From a checkpoint of a small transformer trained on Wikipedia.
Size: 9 layers, width 768, 12 heads of 64 (6 for keys and values), MLP 3072 squared ReLU, 114M parameters.
Architecture: RMSNorm before each block, rotary positions, no biases in attention or MLP, tied embeddings, normalized queries and keys, local attention windows, hashed n-gram embeddings, a smear gate.
Each number is 200 + 40 x the weight over its row's rms, rounded and kept within 0 to 999. Layers, rows and columns count from 0. The size before them is the row's rms in percent of the matrix's.

# layer 6 attention query, 768x768, rms 0.0565, rows 173-189,237-253, columns 384-447
094,199,255,154,190,247,261,165,186,155,167,201,176,193,188,182,240,138,243,269,84,235,203,220,225,200,167,217,225,259,227,200,190,210,192,205,192,263,249,171,198,168,218,170,178,200,157,288,164,215,270,247,222,211,306,158,189,247,136,262,211,280,161,184,228
101,200,167,255,223,229,244,162,200,178,228,128,213,172,227,142,142,202,185,197,205,176,179,145,135,299,185,222,181,280,178,315,153,184,172,217,188,123,230,185,155,174,242,189,220,169,174,217,189,223,238,196,205,153,211,217,227,293,221,218,210,246,176,226,132
100,182,174,191,227,223,230,160,203,239,211,144,230,161,231,144,168,161,164,150,239,243,144,235,289,169,158,125,137,196,155,239,181,232,147,197,109,216,168,135,219,197,163,240,192,269,122,169,224,222,181,224,206,286,207,281,189,236,199,126,204,189,69,221,154
104,240,178,191,193,181,244,190,158,215,157,221,162,250,187,150,189,198,138,196,208,310,212,224,190,173,234,136,242,223,196,136,125,178,310,297,260,174,196,188,133,161,286,300,181,162,177,158,122,178,219,200,309,259,161,221,189,230,199,230,164,144,238,143,142
104,230,191,248,197,247,118,122,174,170,176,240,164,142,193,136,168,166,194,111,235,237,181,187,204,253,235,191,200,185,246,235,195,220,136,253,202,234,133,146,200,262,131,243,204,209,157,167,211,179,194,245,151,209,196,184,161,130,218,213,160,240,152,141,169
101,181,222,218,141,192,257,192,220,234,256,174,180,228,223,217,207,247,189,192,183,204,190,284,201,201,226,234,250,181,197,286,180,187,217,114,208,164,220,229,144,249,222,225,313,198,170,285,114,234,206,207,222,189,200,315,203,119,178,106,159,210,215,189,234
096,167,197,149,158,292,201,155,198,203,176,99,149,253,140,216,185,139,229,217,209,114,197,205,217,163,249,181,172,203,226,212,312,211,211,268,236,206,163,225,204,201,263,206,157,174,162,205,86,205,216,193,262,198,212,150,191,223,216,124,186,187,203,259,249
104,204,238,211,159,199,179,207,169,127,245,156,187,132,193,155,233,232,203,235,140,168,167,249,145,194,209,195,287,168,230,158,229,213,201,139,187,306,211,145,131,183,216,154,157,196,205,259,120,120,179,213,252,171,259,129,233,180,219,197,272,212,193,165,218
095,146,170,252,203,224,113,163,172,211,223,187,214,191,216,198,197,142,168,197,210,165,194,170,157,210,120,167,241,178,228,231,151,160,244,135,126,167,224,107,158,264,183,228,199,210,218,190,221,182,169,220,184,248,267,173,221,252,195,162,225,229,258,190,230
103,249,157,195,119,215,170,182,142,275,198,234,196,209,239,141,203,165,171,208,288,163,206,238,200,195,259,243,251,162,303,261,187,160,231,181,186,236,143,151,222,164,179,125,127,240,187,252,241,252,235,163,158,212,191,261,242,179,179,211,168,206,230,170,175
104,154,214,222,205,211,205,248,263,216,182,236,280,271,198,161,228,211,190,201,147,254,193,170,213,218,236,208,242,129,187,139,178,194,231,147,147,223,183,181,147,219,240,243,255,210,91,222,259,214,189,188,185,193,157,191,234,190,207,173,233,137,231,175,182
103,237,162,204,219,215,280,208,174,212,200,215,206,244,155,252,231,263,159,177,160,274,131,230,208,231,258,174,133,177,169,191,246,195,172,194,207,235,220,200,186,205,221,291,193,160,157,194,250,258,250,228,226,175,182,247,191,204,129,185,212,129,113,233,184
103,203,175,205,208,221,256,202,129,236,233,176,166,113,252,200,218,171,135,258,159,165,222,194,189,217,218,135,215,115,165,263,231,257,191,164,243,129,158,259,167,210,179,174,153,201,219,174,199,231,226,211,180,186,263,186,157,184,183,176,260,208,139,211,205
100,318,214,245,204,231,142,166,267,207,146,161,192,189,213,245,301,158,99,208,228,263,171,185,196,168,165,211,238,174,163,181,179,189,240,168,298,278,203,129,207,184,222,210,174,219,221,197,265,131,154,195,233,152,164,149,190,222,234,265,202,249,223,195,310
106,160,190,269,255,219,211,255,101,182,155,196,211,87,229,279,210,234,231,260,216,230,227,234,289,198,147,227,244,242,231,175,178,222,134,188,205,147,243,173,141,217,234,141,216,138,188,206,280,196,195,271,233,180,170,156,196,211,224,193,221,199,233,225,243
101,299,288,204,259,298,162,180,195,301,171,200,239,182,150,192,193,186,173,215,155,198,255,208,189,169,248,233,222,233,193,116,153,213,197,262,232,217,175,181,133,154,240,123,244,283,162,173,227,215,211,214,254,231,229,174,122,245,210,233,187,186,233,175,123
105,204,213,196,220,190,184,178,217,215,181,174,236,164,171,240,197,189,189,268,196,197,235,224,210,177,233,227,252,209,222,234,122,156,211,193,128,175,204,148,209,169,188,125,185,187,214,192,122,209,175,131,162,230,280,254,160,139,258,251,207,234,191,168,232
092,192,193,159,148,221,269,163,196,186,145,226,136,253,206,156,216,141,260,225,142,242,177,187,224,221,215,194,187,268,211,206,178,226,192,189,229,294,212,229,181,176,206,184,180,165,153,260,214,293,282,234,213,232,251,171,200,272,166,263,188,274,172,193,199
097,217,213,209,258,229,258,178,173,102,209,136,209,182,250,143,170,208,224,206,251,141,189,184,140,259,185,230,199,301,167,310,139,183,218,220,143,113,230,195,153,203,208,144,185,154,181,223,230,180,231,188,227,195,224,250,249,248,243,218,258,271,156,185,153
106,201,175,220,245,229,224,146,168,281,199,154,257,152,222,136,199,156,197,152,233,232,194,218,247,171,163,182,126,173,173,257,220,164,159,164,99,187,165,185,272,236,147,172,204,190,100,202,254,169,207,228,221,301,218,254,191,222,247,139,154,203,133,197,160
102,278,214,173,193,180,218,210,157,193,179,188,169,218,221,172,183,199,218,221,194,290,217,191,161,182,242,187,271,200,200,158,112,156,318,306,230,198,229,194,98,144,270,281,167,144,165,142,104,162,205,225,276,235,193,185,175,234,229,266,79,184,242,164,157
101,228,189,272,192,235,147,190,180,153,182,294,150,236,184,151,168,190,193,94,231,219,171,218,215,211,247,176,143,229,209,290,173,240,122,237,192,231,152,189,212,227,137,271,232,225,179,193,172,158,187,213,184,231,188,206,173,167,199,229,168,262,145,177,176
103,143,226,236,189,185,252,200,231,234,289,248,188,167,274,201,214,247,202,188,182,223,207,240,151,164,231,192,207,168,188,275,186,207,259,151,218,183,204,197,145,179,231,174,327,144,169,221,139,176,193,218,185,175,172,285,193,126,179,185,242,207,214,151,228
096,220,218,187,141,267,195,151,164,246,176,122,115,161,189,202,182,217,241,226,244,97,220,221,172,227,210,141,170,169,250,276,324,227,213,193,261,215,199,232,186,163,223,192,175,167,130,249,186,196,196,207,267,149,231,133,161,262,283,135,196,203,229,243,258
104,179,191,232,139,195,177,209,222,163,219,201,184,159,199,182,227,190,190,175,156,194,199,242,164,231,185,197,265,188,210,136,216,193,257,170,158,302,207,175,149,191,272,120,216,179,197,275,185,137,197,182,241,202,202,148,226,182,181,224,312,220,214,170,263
098,150,211,208,151,274,103,229,175,223,204,184,185,253,214,226,231,177,221,186,192,174,154,166,171,166,117,201,216,202,205,202,235,165,221,159,121,204,246,130,181,265,177,266,168,213,223,184,230,183,202,238,214,198,224,238,233,184,168,158,219,191,273,219,197
101,265,186,125,176,188,198,181,128,219,160,176,214,186,238,163,189,126,157,227,266,217,276,213,156,193,242,297,281,121,297,225,199,142,252,146,190,234,140,147,224,171,137,158,136,211,217,271,266,235,204,189,168,217,162,208,225,184,183,215,203,196,183,230,200
104,166,197,200,261,191,238,239,219,178,187,175,303,209,200,214,250,184,212,211,152,204,156,215,238,192,214,179,251,135,246,207,199,227,233,128,142,239,162,211,147,191,220,237,264,164,141,200,200,203,188,217,203,232,191,218,226,207,217,164,237,154,265,149,194
099,268,179,193,254,190,237,183,181,207,176,237,248,206,136,198,294,284,144,194,194,225,141,244,196,250,266,221,180,197,180,197,241,233,219,211,182,209,285,202,174,215,229,261,198,195,170,182,258,236,238,136,224,163,198,263,193,221,181,196,150,101,97,245,193
102,230,201,206,154,243,265,198,141,243,232,216,179,223,227,149,202,194,149,223,134,231,199,169,145,211,142,151,227,96,147,255,186,235,199,175,228,150,125,268,154,195,212,209,175,194,204,129,213,205,189,198,169,234,266,207,144,218,126,206,180,165,153,198,200
097,219,176,239,172,251,187,149,236,177,107,185,197,230,195,198,264,119,98,226,243,276,194,166,154,162,157,146,200,215,185,171,152,152,217,174,263,263,208,152,200,195,245,230,171,206,194,176,230,123,184,152,184,161,180,133,177,248,263,249,245,253,253,185,232
104,188,151,295,204,250,213,249,151,196,152,168,234,94,232,227,254,249,208,299,222,192,213,214,271,193,105,245,184,236,249,197,190,210,152,164,176,164,224,180,168,231,176,141,262,160,260,179,243,217,251,292,237,176,160,158,173,233,196,218,209,153,275,174,213
099,288,314,270,210,282,191,170,180,283,167,209,253,202,166,192,140,197,220,179,195,221,269,196,187,138,183,260,159,191,181,126,105,230,220,269,186,178,230,189,122,185,218,151,238,284,235,194,162,210,195,235,235,220,217,179,173,242,197,237,208,148,196,140,89
100,224,214,210,211,239,168,193,228,244,147,142,221,167,193,205,200,176,164,207,243,182,199,223,198,168,142,287,215,171,163,251,157,122,218,219,148,238,233,165,239,209,181,207,213,181,202,196,127,205,177,102,162,202,250,261,160,195,235,203,195,217,204,137,186
# layer 6 attention key, 384x768, rms 0.0566, rows 109-125, columns 384-447
117,251,118,156,214,201,239,215,207,226,200,233,131,226,234,199,159,193,333,236,201,252,205,211,195,221,164,197,166,183,158,238,157,233,179,253,219,232,171,140,156,132,217,180,165,127,210,223,174,226,306,199,185,220,226,139,236,222,131,220,230,275,159,210,219
124,184,180,259,229,120,268,161,135,204,243,240,218,227,214,273,164,204,165,151,160,170,222,159,206,219,204,248,191,223,232,267,171,222,155,265,144,196,171,159,182,171,219,247,269,244,174,244,179,190,156,200,129,205,164,126,187,159,223,212,220,311,124,184,175
122,177,283,183,231,279,206,220,138,254,177,164,210,211,182,219,193,178,172,159,193,204,200,126,173,209,171,215,158,176,255,186,173,162,166,210,132,252,215,180,238,222,165,228,186,241,164,235,238,184,227,171,219,227,166,216,130,133,272,199,180,234,191,222,225
123,195,192,206,231,159,263,242,191,182,193,174,154,199,124,197,172,188,206,226,225,257,159,169,225,156,210,163,208,137,163,245,151,172,239,293,236,220,152,272,204,184,211,233,141,161,273,241,219,185,241,189,233,155,178,222,235,201,220,167,153,225,227,141,196
125,221,240,207,175,186,235,235,193,132,151,246,190,160,237,199,254,208,177,160,205,235,120,186,198,212,159,208,226,279,254,197,194,229,195,215,179,153,144,227,185,240,189,257,179,252,257,208,145,166,197,203,180,189,201,221,250,110,140,249,137,248,168,244,215
126,287,138,203,248,204,225,228,188,212,322,143,181,160,321,211,203,248,264,248,137,146,194,184,169,203,183,213,245,209,156,205,177,218,282,184,202,147,203,163,115,184,163,162,232,138,191,248,139,270,287,209,161,171,199,245,190,135,161,130,251,169,235,199,239
118,152,237,150,127,165,260,182,194,239,98,280,202,233,203,200,148,144,173,210,192,58,162,177,198,219,249,163,182,153,124,219,259,259,209,278,250,202,184,276,207,268,210,286,205,214,165,222,237,178,244,225,187,174,149,206,222,219,216,193,160,134,148,183,199
123,187,215,237,184,199,135,190,147,227,187,163,163,92,216,190,215,206,197,147,161,222,219,226,127,131,144,155,191,219,226,139,178,201,220,105,213,263,138,185,184,130,212,180,175,168,284,225,160,241,202,179,219,237,210,176,216,192,160,143,174,206,210,258,213
120,192,271,153,122,167,146,185,170,201,177,183,250,238,177,204,170,219,157,197,173,237,154,187,210,212,261,197,192,157,224,200,227,259,186,211,104,169,143,191,181,191,189,197,216,186,226,150,212,284,187,205,278,194,268,154,168,215,211,191,209,191,285,196,271
123,207,226,191,212,205,210,233,162,245,160,238,294,185,196,204,205,215,178,197,176,184,220,211,186,201,278,263,191,257,248,216,202,250,190,216,177,195,166,179,234,212,159,191,247,164,186,201,217,288,223,134,206,184,210,151,236,158,223,203,169,179,223,161,202
123,198,279,197,206,234,193,284,141,157,213,223,151,174,169,146,149,234,169,183,201,179,148,161,209,170,225,221,184,165,101,216,220,236,210,177,101,190,109,155,203,226,249,223,179,206,188,206,146,203,192,230,190,209,297,212,131,211,195,186,189,228,247,166,169
125,147,189,193,173,222,209,179,102,199,158,177,134,149,171,223,201,212,206,218,231,191,164,227,170,207,195,145,155,163,115,227,228,207,179,233,127,163,203,251,206,193,236,251,230,211,191,227,254,232,189,232,244,239,250,228,246,220,161,197,234,151,174,268,238
127,218,133,149,195,204,256,204,287,212,192,159,148,144,240,147,249,160,148,205,229,241,213,282,243,199,205,178,218,190,232,275,145,172,221,225,240,210,138,262,257,205,209,196,186,245,191,172,243,228,180,210,274,183,258,204,256,233,179,211,232,170,189,236,239
115,167,187,237,170,182,266,168,160,195,136,170,202,232,122,192,242,192,189,199,165,258,163,167,238,146,278,211,144,241,198,235,179,238,250,228,238,228,156,168,127,253,174,232,265,206,241,206,158,184,185,176,232,148,185,150,227,225,162,300,201,234,228,178,208
125,305,200,249,230,223,146,274,88,119,209,140,177,180,237,265,251,224,156,248,220,243,213,218,172,121,205,236,226,207,224,191,197,249,193,183,219,173,194,224,141,158,244,156,306,194,259,280,257,243,287,214,196,217,185,179,185,241,149,191,183,199,215,161,198
121,221,221,195,198,231,244,183,154,259,262,175,234,186,134,111,127,186,219,232,218,244,229,163,223,195,244,235,171,193,207,200,173,192,163,173,209,179,284,266,175,109,221,122,172,290,212,190,162,140,226,206,173,247,248,189,185,237,238,210,191,192,207,133,151
118,218,147,238,239,175,253,266,189,236,130,136,215,131,251,219,272,201,231,219,226,260,180,190,248,197,147,199,211,188,183,195,184,189,217,247,121,149,230,272,210,185,250,178,183,214,144,189,194,167,186,215,199,139,228,209,203,176,202,230,269,157,196,140,262